Part of a small language model's weights: MLP 512 SwiGLU, a variant of Adam for these matrices.
Each number is 128 + 24 x the weight over its row's rms, rounded and kept within 0 to 255. Layers, rows and columns count from 0. The size above them is the row's rms in percent of the matrix's.

# layer 12 MLP down (transposed), 512x128, rms 0.0862, rows 281-298, columns 0-127
size [ 98  96  97 100 103  99  98  97  96  98 101  98  98  99 100 100 100 101]
[[163 119 155 134  91 144 121 117  95 140 158 126 128 147 176 104 138  99 110 113 118 125 158  86 129  90 105  92 153 129 109  93 139 115 139 169 127 155 119 107 159 132 131 153 164 128 156 109 120 128 109 154  82 108 103 144 153 134 118 124  86 145  92 124 118 115 117 116 113 139 129  84 149 145 124 137 150 152 125 132  99 119 145  88 124 127 127 111 139 142 143 112 111 130 123  81 120 116 108 137 118 176 151 133 121  53 122 144 167 146 166 152 108  80 157 132 131 142 175 144  90 129 147 164 131 174  77 139]
 [102 101 122 148 124 112 133 128 124 148 137 116 109 127 115 111 151 137 107 125 113  95 109 142 124 100 112 116  86 106 129  90 123  95  67 138 121 176 105 168 123 151 156 142 140 125 129  61 101 133 113  60  88 128 157  99 152 110 128 104 124 116 139  71 155 139  98 155 143 161 140  99 126  89 140 133 137 136 160 159 113 164 114 153 130 135 130 144 138 146 147 110 155 127 115 125  86 182 111 121 105 114 133 160 162 133 144 115 114 128 153 119 151 190 144 133 145 130 139 147 110 101 132  84 149 136 132  91]
 [ 96 143 131 110  85 153  85 124 130  93 150 160 184 123  92  92 100 121 129 122 102 173 130 172 152 133 128 149 131 105 116 141 156 170 158 140 134 145 108 156 123 144  99 127 174 119 137 158 125  90 116 124  98 138 108 112 175 138  91 150 124  90 119 132 112 143  76 101 118 141  98 125 131 128 121 161 119 110 116 195 133 114  95 114 106 120 146 119 115  98 101 154 135 140  97 103  94 126 131 130  76 130 134 119 120  99 120  94 132 105 162 151 118 107  80 116 129 142  88 135 133 147 142 150 135 118 117  96]
 [125 113 103 178 108 153 124 126 112 140 127  91 124 149 136 160 129 123 128 131 104 128 159 121 105 137 103 131 103  90 140 110 131 134 122 114 111 147 119 141 114 117 101  97 166 121 126  98 114 128 104 120 150 136 132 153  91 117  76 112  84 118 141 124 174 142 123 168 146 110 102 125 103 142 100  91 180  91 115 136  84 157 138 116 164 137 132 172 130  93 119 121 146 164 124  86 100 110 146 161  85  99 122 161 129 105 127 140 145  85 110 103 104 147  94  82 108 168 114 128 113 139  66 151 108 101 138 146]
 [146 147 155 150  92 132 138  95 119 135 121 103 179 139 126 134  98 151 141 125 146 112 112 164 158 130 120 133 130 166 130 116 116 103 204 114  93 182 136  79 139 125  94 148 161 136  92 137 138 125 109 168 114  99 127 144 105 128 140 167 121 108 114 140 142 152 102 125 129 122 117 127 118 156 136 149 147 132 118 101  90 130 114 147  84 101 134 122 126 120  64 103 112 150 128 179 104 106 156 106 101 124 134 127 125 166 132 119 150 180  83 121 117 120 161 145 124 151 124  90 105 132 125  86  89 163 121 134]
 [137 115  93 101 134 144 149 127 110  98 137 137 128  95 176 123  93  93 119 110 165 152 174 147 115 114  50 129 141 153  96 172  92  95 127 124 102 124 105 155 162 163 121 146 121 133 122 121 108 105 114 128 151 119 152 164 124 113 127 116 123 115 161 143 117 144 115  81 117 149 145 148 105 123 117 102  97 136 148 113 118 138 101 134 168 139 150  94 120 140 163 135 125 161 124 102 128 117 137 124 114 134 116  71 118 153 144 138  91 120 101 197 134 147 144 117 101 176 140 167 134 104 119 121 152 126 176 113]
 [ 80 186 160  78 113 154 110 139 146 164 115 157 177 176  94 133 126 108 107 130 123 131 124 162 118 139 174 135 116 156 105  78 174 167 106 174 130 105 140 112 125 103 177 104 139 114 133 133 127 148 115 129 153 131 110 132 125 128 122 154 154 118 155 139 119 130 121  94 133  76 150 137 169 148 110 117 153 102 116 152 120 138 132 149 120 115 103 119 127 122 140 129 114 163  77 109  85 110 125 154 138 110 155 151 121 152 116 126 155 121 160 149 153 136 145 127  90 132 154 119  97 153 162  89 112 115 107 130]
 [112 121 137 105 130 122 115  78 121 119 116 126 112 135 100 171  63 160 119 154 150 141 140  85 175 118 113 125 164 111 102 108 158 121 137 103 123 148 131 137 115 121 127 128 109 158  76 151 124 120 128  96 104 168 138 123 132 160 109 122 122 161  91 154 124 125 138 135 149 112 132 136 122 140 124 112  86 187 119  69 117 134 157 129 114 106  74 105 122 152  94  90 161 137 121 136 133 117 127 121 126 120 136 137 122 156 139 149  96 110 126 112 140 100  96 140 137  97 164  80  71 138 123 149 117 143  91 178]
 [125  96 146 130 126 131 120  88  92 111  95 103 112 113 120 122 126 138  98 127 141 134 164 131 120 172 134 117 126 167 167 130 135 158 161 154 148 129 113 133 137 120 104 123 152 117 152  87 155 102 148 100 152 125 100 119 112 141 112 101 122 142 174 126 145 145 109 169 161 130 138 164 204  84 106 128 131 175 158 171 153 139 142  93 165 191 125 110 114 120 100 102 127 113 153 133 123 152 157 142 165  97  92 154 138 122 112 161 144 118 145 142 102 142 141 147 139 142 140  89  98 125 144 144 163 105 152 144]
 [164 138 150 138 180 147 129 118 140 129 176 123 143 160 115 100 145 104 135  86 118 168 154 156 173 123 142 123 146 118  97 105  88 111 150 134  83 175 106 146 120 123 139 114  95 133 115 113 142 166 142 150 138 101 156 129 111 143 125 129 137 111 142 146 118 132 143 109 118 128  98 114 152 122 118 181 131 134  88 113 138 119 173 148 125 161 126 160  89 116  94 113 132 131 110  95  92  99 113 133  78  85 117 143 117 161 139 117 151 138 101 150 187 179 127 141 157 122 144 153 143 129 117 145  88 117 127 172]
 [121 125 111 117 139 132 124 157  94  84 120 133 119 118  95 106  83 133  89 150 140 154 138 101 154  98 143 162 148 111 117  87  94 127 102 145  86 109  95 113 139 154 109 112 127 129 158 132 131 118 147 123 140 157 128 149 113 113 163 110 125 123  75 140 102 142 152  95  91 125 144 109 122  86 148 131 109 177 160 129 172  87 134 114 124  87 128 136 130  92 127 136 139 166 125 125 100 170 175 127 123 139 116  91  76 135  92 140  97 129 148 151 130 146 161 134  98 111  96 158 120 139 112 183 138  95 150 125]
 [ 71 106 147  82 119 136 104 149 116 130 173 136 120 128 164 141 113 132 107 132 124 147 146 107 112 137 180 140  98 134  77 184 160 107 128  97 136 125 171 147 117 129 145 122 138 113 132 140 147 100 125 169 171 169 133 134 160 171 122 115 139 136 141 157 118 136 123 122 150 133 181 171 136 169 130 142 191 132 153 126 110 129  68 124 123 149 141  93 116 134 132 137 149 127 145 118 107  97 137  97 142 126 135 136 107 111 147  92 114  88 142 141 152 148 147 151 107 131 113 117 122 192 108 141 146 131 151 123]
 [113 135 134 120 151 121 109 125 134 124 113 115 122 129 138 101 103 128  88  90 190 135 154 117 164 122 135 140 176 111 133 124 159 108 143  99 146 183 103 107 108 130 144 114 177 150  84 121 167 149 101 145 108 143  97 159 135 109 147 183 113  98  77 105 111 123 145 114 143 132 162  99  92 188 103 150 151 126 129 104 148 100  86 117 134 158  97  93 139 176 107 111 123 155 139 160 130 121 127 131 109 150 117 126 118 137 149 112 123 136 123 115  97 163 101 130 137 133 143 129  85 105  88 107 149 148 149 122]
 [142 199 119 106 151 143 106 163  95 125 101 162 155 143 103 157 114  94 130 174  95 147 126 140  71 135 133 120 107  94 186 133 142 152 124 141 135 113 108 109 151 123 148 115 135 106 149 138 145 162 157 127 174 114  96 107 181 100  91 118 163 167 135 124 104 103 127  97 148  85 140 146 138  79 103 110 138 171 108 120 129 138  98 151 121 138 122 140 149 122 124 159 127 100 154 147 112 127 170 124 120 105 138  90 114 179 125 106 110 122 134 118 130 113 144 118 138 122  94 140 147 148 111 116 165 139 132 131]
 [ 62 145 100  92 128 143  78 136 101 124 125 124 121 174 153  97 121 106 143 165 130 125 125  93 139 115 135 121 160 117 128 135 131  92 106 135 119 160 124 150 122 129 117 123 103  99  97  68  95 122 139 124  85 141 157 145 125 107 149 121 119 136 134 130 115 136 143 136 164 171 113 107  99  88  96 140 138 109 135 100 116 138 106 131 127 176 142 121 142 117 159 160 103 120 115  99 121  85 130 127 126  98 123 165  89 143 157  81 105 151 122 116 143 129 114 132 115 155 174 133 179  99  83 109 168  95 107 108]
 [160 151 102 168 111 149 137 124 113 125  74 115 127 153  98 114 138 111 129 121 138 160 140 155 117 102 146 104 123 131 160 136 119 122  97 156 124 135 130 141 126 133 128 102 147 147 115 162 165 131 127 156 117 131 136 133 112 129 166  64 104 110 150 178 189 191 122  96 128 103 127 131 139 107 123 116 129 139 133 119 135 127 138  98 107 137 116 107 103  76 133 115 144  98  76  73 142 158 133 121 128 107 120  97 182 126  93 117 117 109 101 141 122  74 120 103 156 117 147 157  92 118 112 159 131 160 102 103]
 [ 70  92 128 100 164 168 119 129 123 114 113 135 128 138  99 121 165 115 107 141 165 142 110 146 126 115 137 109 105 132 134 149 165 182 162 159  98 128 133 116 158  98 125 126 157 112  76 113 136 150 113 165 111 122 129 102  86 136  92  97 126 102 115 145 111 139 104 171 122  98 143 132 132  96 136 148 144  85 107 108 153 159 146 122 154 124 100  82 120  96 103 134 157 142 108 137 121 116 117 170 133 154 164 131 135 168 146 125 144 185 111  69 135 103 135 156 139 100 133 150 127 115 132 124 159 141 151 157]
 [118  88 114 127 128 126 125 166 122 168 137  88 127 173 111 112 125 155 137 144 124 154  61 112 113 106 159 147 185 142 120 125 145 105 140  95  94 100 140 149 116 103 148 139 127  96 114 140 101 156 141 126 118 142 173 134 115 110 186 103 108 148 121 124 114 172 107 116 149 138 103 130 126 144 116 126 148 100 149 144 141 136 144 135 115 132 149 170 173  70 169 115 147 128 155 133  91 146 108 108 107 156 123 106  79 121 142 116 123 123  97 122 113 161 135 138 183  87 150 148 109 169 129 147 117 107 134 147]]
# layer 12 MLP gate, 512x128, rms 0.0974, rows 282-299, columns 0-127
size [ 93 103 103 108 106 103 103  96  94  95  92 101 105 101 111 101 101 103]
[[148 119 148 101  99 189 123 152 181 133 110 156 119 145  81 123 139 131  98 145 155 106  95 127  91 109 125 125 132 173 120 118 101  81 147 123 141 102 118 166 100 127 116 130 131 123  93 148 130 152 156  99 189 146 136 146 175 154 119  64 125 136 190 109 137 121 137 134 113 114  98 151 120 139 141 120 128 143 142 131 132 150 123 139 108 114 102 115 123 114  90 141 133 165  97 137 138 141  88 112 114 114 138 116 162 116 130 128 149 120 159 122 168 132 110  92 120  94 129 134 178 108 103  90 166 135 136 157]
 [139 112 144 107 164 108 132 133 152 126 107  97  96 120 162 126 132 124 122  70 134 103 123 117 127 104 143 133 121 127 147 148 139 175  82 136 118 130 133  95 107 142  92 128  74 137 124 146 160  69  89 158 135 148  98 151 113 120 105 152 102 139 161 141 164 127 108 122 138 135 134 144 115 150 152 118 119 130 124  96 124 115 140 144 147 134 187 112 127 128 178 125 144 122 184 148 157  91  92 103 193 157 168 172 117 164 158 166 145 119 135 101 131 128 150 113 128 146 146 127 141 121 143 137 105 140 136 165]
 [ 96 121 159  87 188 107 104 139 167  70  95 128 124  92 168 135  73 115 114 152 130 107 128 140 121 152 173 129 129 120 146 142 148 114 155 140 118 135  87 117 157 144 102 151 156 131 122 115 144 100 126 132 137 101 120 145 125 131 124 125 161 121 187 116 180 104 118 132 177 100 110 148 130 137 158 164 125  65 134 129 140  85 138 120 116 110 118 133 122 144 120 124  82 155  93 156 118 126 156 112 128 130 124 162 119  95 161 165 151 154 104 124 136 125 105 145 108 120 130 128 118 109 116 127 136 119  80  95]
 [130 173 127 107 113 113 142 152 150  85 128 146 123 139 142 121 129 118 165 121 130 144 136  85  97 148 108 152 176 149 145 146 110 163 145 158 104  88 158 162 116 115 188 132  99 145 130 158 177 137  89 120 155 104 115 155 145 139 146 108 169 157  87 114 132  76 133 111 131 129 147 135 127 127 139 133 114 120 140 125 152 125 122 169 164 113 135 117 141 149 125 151 147 106 146 180 139 131 125 163 115 143 185 134  85 140 111 145 114 145  80 101  98 147 108 152 145  95  88 139 105 118 127 149 117 162 119 158]
 [143 107 129 128 122 132 137 140 135 171 144  84 100  86 139 119 141 103 183 126  96 123 146 127 147 117 117 139 106 161 129 152 122  61 140 130 102  93  93 128  99 118 164 112 107 137 145 141 110 111 114 125 144  98 131 141  96 142 127 119 131 109 120 130 146  87 156  97 151  72 133 131 131 124 100 129  88 102 127 149 144 114  84 177  99 153 149 103 123 122 152  96 147 180 122 108 143 131 137 130 116 120  90  85 139 134  96 125 147 125  91 155 150 194 142 141 102 139 124 132 130 105 109 153 166 115 147 174]
 [ 82 152 142 104 120 122 155 158 180 144 128 132 106 115 136 156 130 124 149 107 130 107 135 129  90  86 138 120 111 138 126 101 138 135 105 122 133 135 140 175 133  95  80 119  94 112 107 121 161 174  88 145 170 130  82 161 150 110 134 126 122 140 153  98 137 159 149 108 123 143 118 117 154 167 113 112 128  92 128  97 111 121 168 150 106 116  91  99 133 107 134 187 122 137 158 147  73 137 131 110 142 157 107 167 134 171 160 103 138  94 120 155  99 143 119 130 133 152 131 121 107 117 169 148  94 121 153 110]
 [149 134 142 113 120 122 141 161 204 127 123 117 120 101 124  89 142 143 112 142 129 111 131 161 108  90 124  84  82 174 196 140 170 135 179 137 131 139 132 148 115  92 116 126 141 132  97 103 157 133 116 159 129  95  86 102 138 135 118 157 153 110  95 118 137 144 145 127 128 132 130 144 169 104 146 112 155 133 103 126 102 125 125 154 120 150 164 142 173 128 122  97  96 106 121 138  93 143 125 130 162 138 118 127  74 130 129 129 156 114 145 155 108 146 162 133 127 148 122 146 128 114 184  95 115 126 170  98]
 [161 136 155 140 130 132 107 155 102 100 117 113 135  90 132  45  78 119 127 106 116 122 107 142 134 136  89 173 114 104 159 110 170 121 190 121 154 121 126 146  89 152 117 130 137 162 147 145 142 165  85 131 126 129 125 173 163 120 131 107 103 155 135 120 155 147 142 117 145 134 144 131 148 115 123 146 164 159 123 103 151 130 145 132 138 116 138  78 142 120 120 121  90  72 138 133 123 129 135 103 136 145 103 122 126 101 137 130 194 108  59 117 150 119  84 108 139 122 134 121 123 105 126 141 112 132 141 125]
 [106 115 125  95 137 143 136 156 136 133  87 126 120 128 142 136 185  80  93 135 157 137 130 145 166 154 178 112 104 136 135 107 134 127 146 162 132 147 137 173 106 125 130 112 107 108 124 138 116 168 146 162 124 140 108 154 123 107 130 133 123 113 125 143 129 162 120 111 113 164  97 149 138 123  79 111 126 143 129 144  74 162 171  80  62 125 154 117 135 123  77 117 167 104 147 126 131 140 138 118 114 125 167 148 112 156 155  92 125 116  84 147 130 138 127 133  97  97 111 145 182 115 164 157 119 140 137 156]
 [118 129 148 140  70 146 112 105 101 113 122 165 101 121  84 104 140  83  92 139 115 154 124 127 138 147 154 127  84 129 138 147 139 106 160 166 148 144 106 106 104 146 136 119 119 153 109 164 119  96  92 115 168 119 107 138 130 131 119 117 108 129 113 120 141 140  91 131 113 167  97 139 123 163 133 144  90 121  68 139 123 122 114 103 149 124 132 106 129 110 156 150 137 110 197 131 113  99 125 144 126 132 143 110 111  98 127 174 131 111 103 134  82 115 113 112 119 158 145 132 160  84 149 104 107 129  58 171]
 [132 102 146 186 142 141 170 131 118  88 155 128 114 176 128 122 118 138 140 106 138 113  86 116 101 111  96 122 142 136 122 107 122 163 133 116  93 113  96  97 150 121 108 109 141 144  82 125 111 133 173 150 134 120 123 129  79 128  82 103 123 153 118 141 109 107 144  83 151 120 173 116 138 114  76 157  84 130  92 102 110 128 133 133 158 121 183 140 106 121 119  93 151 116 116 128 153  97 133 123 104 133 144 149 126 134 130 122 108 183 107  97 164  98 118  91 122 149 172 122 165 156 130 123  98 151 134 146]
 [116 107 145 108 127 158 164 148 136 110 104 154 115  77 141  69 114  87 102  81 119 179 125 126 177 128  97 173 162 121 155 165 159 109 130  97 139  96 108 128 134 121 167 154 110 138 143 129 162 138 109 128 140 106 117 182 132 140 164  94 130 122 116 158 150 118 107 117 124 160 110 149 153 123 101 151 119 171 145 115 149 129 112 136 109 103 111 153 151 147 128 106 136 120 106 129 156 130 128 111 126 126 147 110 134 132 109 176 161  98 104  86 136 162 157 135 150 125 145 148 108  92 142 130 125 179  91 122]
 [117  89 107 148 141 121 141 121 121 145 111 162 119 137 131 154 149  99  86 122 135 122 130 100  78 121 131 131 137  98 112 115 120 150 147  91 166 143 140 153  99  82 124 168  99 157 159 101 118 106 137 132 128 110 108 171 114 124 114  83  70 143 121 118 155 144 125 103 137 111  99 140 105 186 106 129 105  97 148 113 140 127 130 154 126  48  98 108 135 104 128 187  81 152 141  86 107 135 152 121 142 156 105 122 151 142 145 112 150 145 134 155 113 145 131 140  99 125 156 146 131 105 115 141 123  95 100 145]
 [134 121 161 160 101 137 129 125 112 114  97 116 171 125  99 120 168 153 154 137 122 137 174 137 144  67 135 151 111 129 121 111 106 147 122 160  89  74 107 157 124 120  99 149 114 153 121 115 149  82 141 108 176 132 128 125 142 142 100 148 149 106 117 136 118 163  84 107 156 115 145 126 129 112 120 102  81 143 114 146 123 100 150 106 111 140 135 138 104  97 155 122 150 116 148 126 110  95 141 128  90 175 167 139 177 142 118 108 135  89 155 113  88 133 124 152 145 156 124 168  88 118 124 163 106 151 120 170]
 [108 116 115 120 186 138 151 103 184  94 132 128 140 143 146 142 111  86 142 128 114 116 105  83 138 149 130 104  90 110 130 141  89 114 149 122 109 104  62 121  87 137 105 137 133 162  90 143 127 100 130 133 135  95 126 105 145 130 109 145 128 120 140 113 101 103 128 118 135 171  96 101 107 175 149 121  72 126  69 133 135 127 145 148 149 116 149 103 134 128 126 172 132 138 164 130 124  78 118 121 103 102 148 144 139 147 117 164 127  87 157 123 138 118 118 163 113 144 124 171 181 156 147 124 154 124 115 127]
 [153 145 112 123 139  90  92 127  97 114  78 104 135 112 147 112 126 114 152 149 172  95 122  79 135 136 138  99 102 124 141 122 148 132 129 142 136 128 136 112 127 131 126  97 180 123 100 122  99 112 121 136 150 104 137  84  87 120 125 141 102 117 123 147 143 135 106 114 139  96 137 123  81 138 160 137 100 144 120 107 179 118 150 112  87 143 126 121 103 102 100 152  83 152 126 119 118 103 119 136  97 152 128 132 166 177 147 136 132 156  81 131 171  92 159 116 137  94 117 147 125 108  77 185 167 108 159 151]
 [107 104 136 162  96 118  98 100 153  83 118 126 114 131 128 128 170 112 135  94 136 116 112 111 143  86  84 113 135 162 132 128 133 114 142 132 109  97 123 119 104  80 135 147 125 137 144  90 155 111 188 117 161 105 117 132  97 135  91 134  81 146 133  84 129 163 165 115 120 118 130 134 143 153 101 111  94 121 107 110 137 122 108 121 135 104 144  98 105 116 133 149 127 113 204 138 118 142 125 106 129 137 121 136 115 129 147 123 201 160 111 144 140 143 126 130 116  87 131 189 116 127 186 135 132 132 122  88]
 [120 111 126 136 155 112 173 151 137 139 145 149 140 156 146 126 148 146 137  91 130 151 105 102 120 130 118 153 172 105 124 146 148 140 132  78  79 131 143 160  94 121 135 181 114 111 154 156  95 150 132 100 109 128 186 109 131 112 140 112 145 172 132 154 139  94 169  90 153 156 141 131 134 136 133 101 122 143 117 135 125 147 171 135 118 151 161 139 102 123 114 164 173  91  74 166 101  85 112 157 123 104 116 149 121 154 123 145 133  96  86 110 153 137 135 131 149 110 104 140 140 116 106 180 127  98 141 133]]
# layer 12 MLP up, 512x128, rms 0.0872, rows 282-299, columns 0-127
size [ 96 100 102 103  99  99 100  97  98  99  99  97 102  99 106  98 102 106]
[[ 98 114 105 112 107 123 103 141 130 141 102 150 103 137 121 148 124 124 110 124 162 162 131 152 115 137 146 148 110 186 129 129  89 144  96 122 148 132  96 147 117 120 188 172 135 134 134  86 128 179 170 124 153 123  90 131 106 117 132  89 119 137  96 110  88 156  68 137 121 143 176 139 118 113 123 141 138 140 108 130 127 109 136 113 100 135 100 114  89 121 140  91 102 122 172 104 104 119  96 133 110 143 153 141 120 138 157  76 118 154 142 128 113 144 193 144 156 149 179 158 136 137 136 129  95 138 120 149]
 [129 147 154 185 154 111 140 107 122 142 128 130 150 152 180 134 152 149 128 149 129  84 105 139 155 109  97 106 100 105  88 114 107 120 115 158 112 137  89  63 118 114 139 156 144 122 126 141 154 134 159 124 118 150  88 131 124 142  93  80 149 137 148 123 113 105 124 125 115 110 118 166 100 117 128 169 119 116 111 161  67  89 122 138 133 128 140 109 130 119 112 107 177 146  97 103 114 157 128 113 135 101 137 140  78 153 113 130 114 145 134 118 107 151 179  97 121 119 126 146 119 156 130 139 140  90  86 177]
 [127 132 126 123 156 115 104 114 117  93 115 118 138 130 181 133 117 127 167 151 154 131 122 105 106  85 126 135 136 115 150 144 120 119 122 110 144 150  88 113 142 169 116 144 119 180 150  98 150 159 135 144 172  96 117 144 150 154 157 110  94 128 127 117 104  87 153 126 109 138 158 185 149 135 108 134 151  91 104 159 114 127 108 127 102  99 127 129 148  93 152 128 144 141 141 137 113 151 100 174  91 113 130  40 187  89 132 129 144 136 141 106 150 135  93 139 142 131 164 107 162 122 108 107 135 118 121 134]
 [127 133  84 136 148 116 121 163 114 108 115  99  89 109 112 137 127 140 114 162  89 184  80 107 143 135 130  91 110 132 129 121 113 137  90 155 119  89 138 112  94 114 119 112 162 104 132 140 108 155 126  84 118 120 160 153 157 138 136 131 133 161 164 137 126 143 136 144 129 170 115 139 150 148 123  94 119 140 130 151 154 138 153 109 133 153 102 158 132 135 126 139  76 107 100 146 165 138 118 143 187  93 153 147 143 130 127 151  69  60 119 141 126 151 113 110 136 158 132 129 121 142 135 141 162 103 161  76]
 [127 126  91 116 178 110 136 100 121 152 109 122 137 131 128 105 143 141 128 167 183 116 119 148 121 129 132 116 123 142 139 111 114 118 145 140 111 104 144 157 129 115 139  80  76 174 116 145 124 168 131 131 106 112 133 137 170  94 107 130 109 133 163 146 146 152 115 131 183 120 117  87  98 113 160 147 118 126 144 167  65 117 133 117 129 152 134 140 118 106 139 148 136 117 125 136 108 111  89 128 109 105 123 104  90  95 132  69 174 142 153  73  99 171 108 129 107 131  90  97 128 155 133 134 110  84 137  97]
 [138 158 148 168 163  97 125 130  95 158  98 112 164 131 144 131 157 144 132 191 130 180 131 177 111 132 143 114 134 134 103 152 126 121 129  93 141 103 115 110 116 119 122 107  98 132 140 116  95 114 180 117 122 130 144 126 119 143 120  99 131 148 145  91 136 118 112 152 129 102 127 102  96 109 163 111 130 142 166 113 132 168 124 114 127  69 150 146 120 111 129 174  90 158 113  79  92 144 146 108 111 135 136 106  73  99 125 140 164 128 111 107 138 165  83 136 114  92 157 107 133 111 165 119  88 130 119 127]
 [157 135 140 127 134 142 154 125 153 112 137 141 146 132 140 106 167 122  86  92 104  84 137 125  90 129 128 115 102 138 132 168 122 144 129 159 158 104 153 136 162 145 123 104 138 130 145  92 153 143 116 151 120 101 128 131 147 140 118 150  99 130 169 105 132 149 124 113 151 140 108 124 147 128 128 141 120  82 106 135 128  87 137 135 193 149 176 168 138  79 183 137  62 103 121 155  85 153  87 137 135 135  92 125 103  96 116  96 118 121 149 130 123 131 112 143 110 164 123 161 172  89 131 119 140 129 147  91]
 [122  83 138 110 107 105 125 118 141 123 144 117 113 129 131  94  99 129 118 190 139 133  95 136 123 126 120 143 111 114 147 136 127  77 118 122 123 138  99 102 125 135 125  97 108 124 141 163 128 144  61 116 139 120 165 105 119 118 157 188  96 128 103 116 194 107 114 129 116 153 143 192 147 127 148 135 104 136 105 128 118 125 136 141 154 141 125 107 129 141 131 114 115 147 132  77 148 122 125 177 107  89 165  57 124 118 139 110 118 133 126  92 134 170 120 109 116 152 147  86 157 120  88 167 150 141 113 133]
 [131 149 127 146  91 127 179 130 161 105 107 147  89 133  91 130 120 147  97 108 139 117 132 122 117  99 146 119 119 154 142 141 169 131 163 130 142  90  92 120 169 139 111 124 114 140 106 114 106 132  89 149 152 112 114 126 129 123 109 164 104 129 141 139 136  85 126 145 108 152 125  80 120 146 143 156 164 122 147  96 130 150 128 107 137 130 117  71 140 164 152 171 155 161 129 109 136  96  95  96 116 124 119 136  94 111 106  94 115 106  96  77 145 117 156 109  55 158 130 145  95 144  97 128 132 175 144 140]
 [146 108 141 128 107 120 127 156 125 157 144 154 105 131 111 170 122 115 122 124 129  84 175 196 178 130 130 152 191  99 128 117 186 100 149 116 151 148 134 137 138 148 158 130 108 123 139 155 162 101 112 138 121 154 112 143 113 105 160 117 100 111 155 119 112 112 126 151 129 106 172 155 118 159 135 132 125 142  92 120 142 122  85 177  95 128  91 113 131 128 103 126 104 137 155 115 153 109 122 130 111 132 192 117  81  89 142  85 153 129 142 116 146 153 136  93 126 113 112 116 134 111 157 111 143 147 119 159]
 [152 117  96 134 104 129  97 158 147 150 140  94 103 157 120 119 158 125 133 124 112 177 110 122 124 100 104 151 130  89 171 112 112 118 140 125 122 142 154 137 121 132 120 162 142 106 135 125 121 133 114 114 169 127 125 114 154 103 153 147 195 135 134 119 115 131 191 123 149 165 129 117 145 140 168 145 147 109 167 109  83 115 146 144 134  80 111  87 159 137 141 125 133 153 148 113 179 120 117  97 136 148 132 153 111 153  87 118 123 103 115 114  81 117 134 130 181 136 107 178 102 133 131 124 135 159  64 112]
 [128 136 102 122 135 109 116 174 114 108 105 136 126 120 146 185 172 121 104 121 117 113 157 155 140 114 147 135  66 172 137 130  97 150 110 118 103 120 167 134  95 101 116 117 101 145 134 111 165 101 116  85  90 156 126 105 135 129 115 105 144 146 133 148 108 114 132 130 148 141 144 153 162  89 167 131 130 146 158 143 176 136 106 111 126 148 156 160  96 104 161 131 107  97 120 148 130 120 157 142  94 148 181 142 140 137 131 125 100 182 143 128 150 129  91 115 167 158 131 121 120 159 121 169 122  94  83 141]
 [129 162 143 127 107 157 100 136 131  98  94 138 131 150 107  74 138  97  71 138 109 158  84 160 147 130 133 102 100 126 113  99 125 124 106 128 117 109 151 136 147 142 150 124 105  94 107 119 125 132 171 147  96 135 113 135 108 161 175 178 142 164  96 115 147  99 117 145 151  78 131 145 171 150 127 160 103  99 123 155 125  96 181  93 168 125 141 145  82  98 155 140 113 136 121 132 136 147 111 144 109 143 113 133 108 145 138 135 115 137 119 110  99 125 170 114 156 164  97 119 118 128 102 156 132 107 164 159]
 [153 130 126 125 102 128 139 112  82 127 120 136 157  90 134 160 114 127 123 140 107 130 137 125 123 142 165 154 173  96 110 131  79 116 185 141 150 129 149  96  81 109 174 145 171 116 157 135 114 144 124 107 148  73 148 125 160 113 153 161 117 141 162 144  78 123 113 129 136 147 150 109  93 146 154 132  80 125 130 138 113 122  91 155 124 148 141 157 145 126 105  96  86 133 107 161 108 166 137 162 107 130 143 151 152 152 136 125 166 132 124 135  95 121 119 112 171 132 104 138 179 161 157 157 102 127 130 133]
 [121 144 127 173 117 152 147 156 135 159 127 101 157  99 141 124 105 171 140 112 158 130 150 160 149 102  95 159 129 120 126 131 151 103 153 143 111 149 125 128 158 122 147 132 106  81 147 114 147 154 107 109 130 100 123 129 124 140 126 113 127  97 139 151 119 134  81 143 174 141 133 155 135 108  98  93 102 122 117 125 128 146 113 127 108 146 113  88 162 107 148  65 194 115 104 142 141 146 115 153 197 133 121 102 186 136 146 102  87 143 114 167 100 104 134 100 175 104 109 131 129 102 131 158 140 145 123 128]
 [143  80 148 111 141 142 115 110 146 143 113 128 122 130 157 130  90 155 137 118 164 162 107 103 107 106 109 161 165 121 120  69 156 112 142 113 158 137 114 130  86 151 135 130 145 128 178 124 119 149 162 127 150 133 141 143 146 140  99 106  84 154 135 120 138  95 145 116 142 177  87 121  92 135 123 150 102 121 164 153 132 142  86 117 137 135 151 132 161 153  85 151 177 141 152 120  97 147 140 118 125 107  96  99 137 115  96 133  78 142 140 125  98 145 140 110 162 181 170 124 150 117 134 144  79 105 125 124]
 [168 174 125 162 131 149 145 128 180 148 157 130 122 118 156 137 156  89 145 149 164 135 146 138 149 152 140 166 119 131 156 116 100 142 124 162 146 100 128 114 144 157  82 115 145 145 168 158 107 132 161 121 143 100 138  60 117 150 130 107 155 150 118 110 155 144 114 124 124 115 161 121 138 108 130 123 112 107 112 103 151  85 104 166  88 130 139 110 137 140 159  96 177 135 141 112 137 125  85 154 144 148 148 170 101 130 169 164 153 138 107 124  98 154 145  91 147 131 111 135 121 119 108  73 144 146 146 129]
 [129 116 142  93  65 161  95 129  95 128 141 174 143 122 114 144  75 131 108 145 134  78 115 157 143  95 105 176 100  99  97 108 149 175 129 127 135 130 133 177  95 120 139 131 136 124 139 130 110 123 121 119 138 128 159 117 134 139 141 109 210 144 137 134 114 122 141 132 133 130  96 106 117 136 134 126 132 136 154 111 141 149 151 109  88 165  92 144  94 161 110 160 127 118 121 130 166 100 113 145  83  93 101  93  80 123 138 105 169 139 102 104 141 127 123 129 118 140 156  98 123 121 116 129 135  87 143 118]]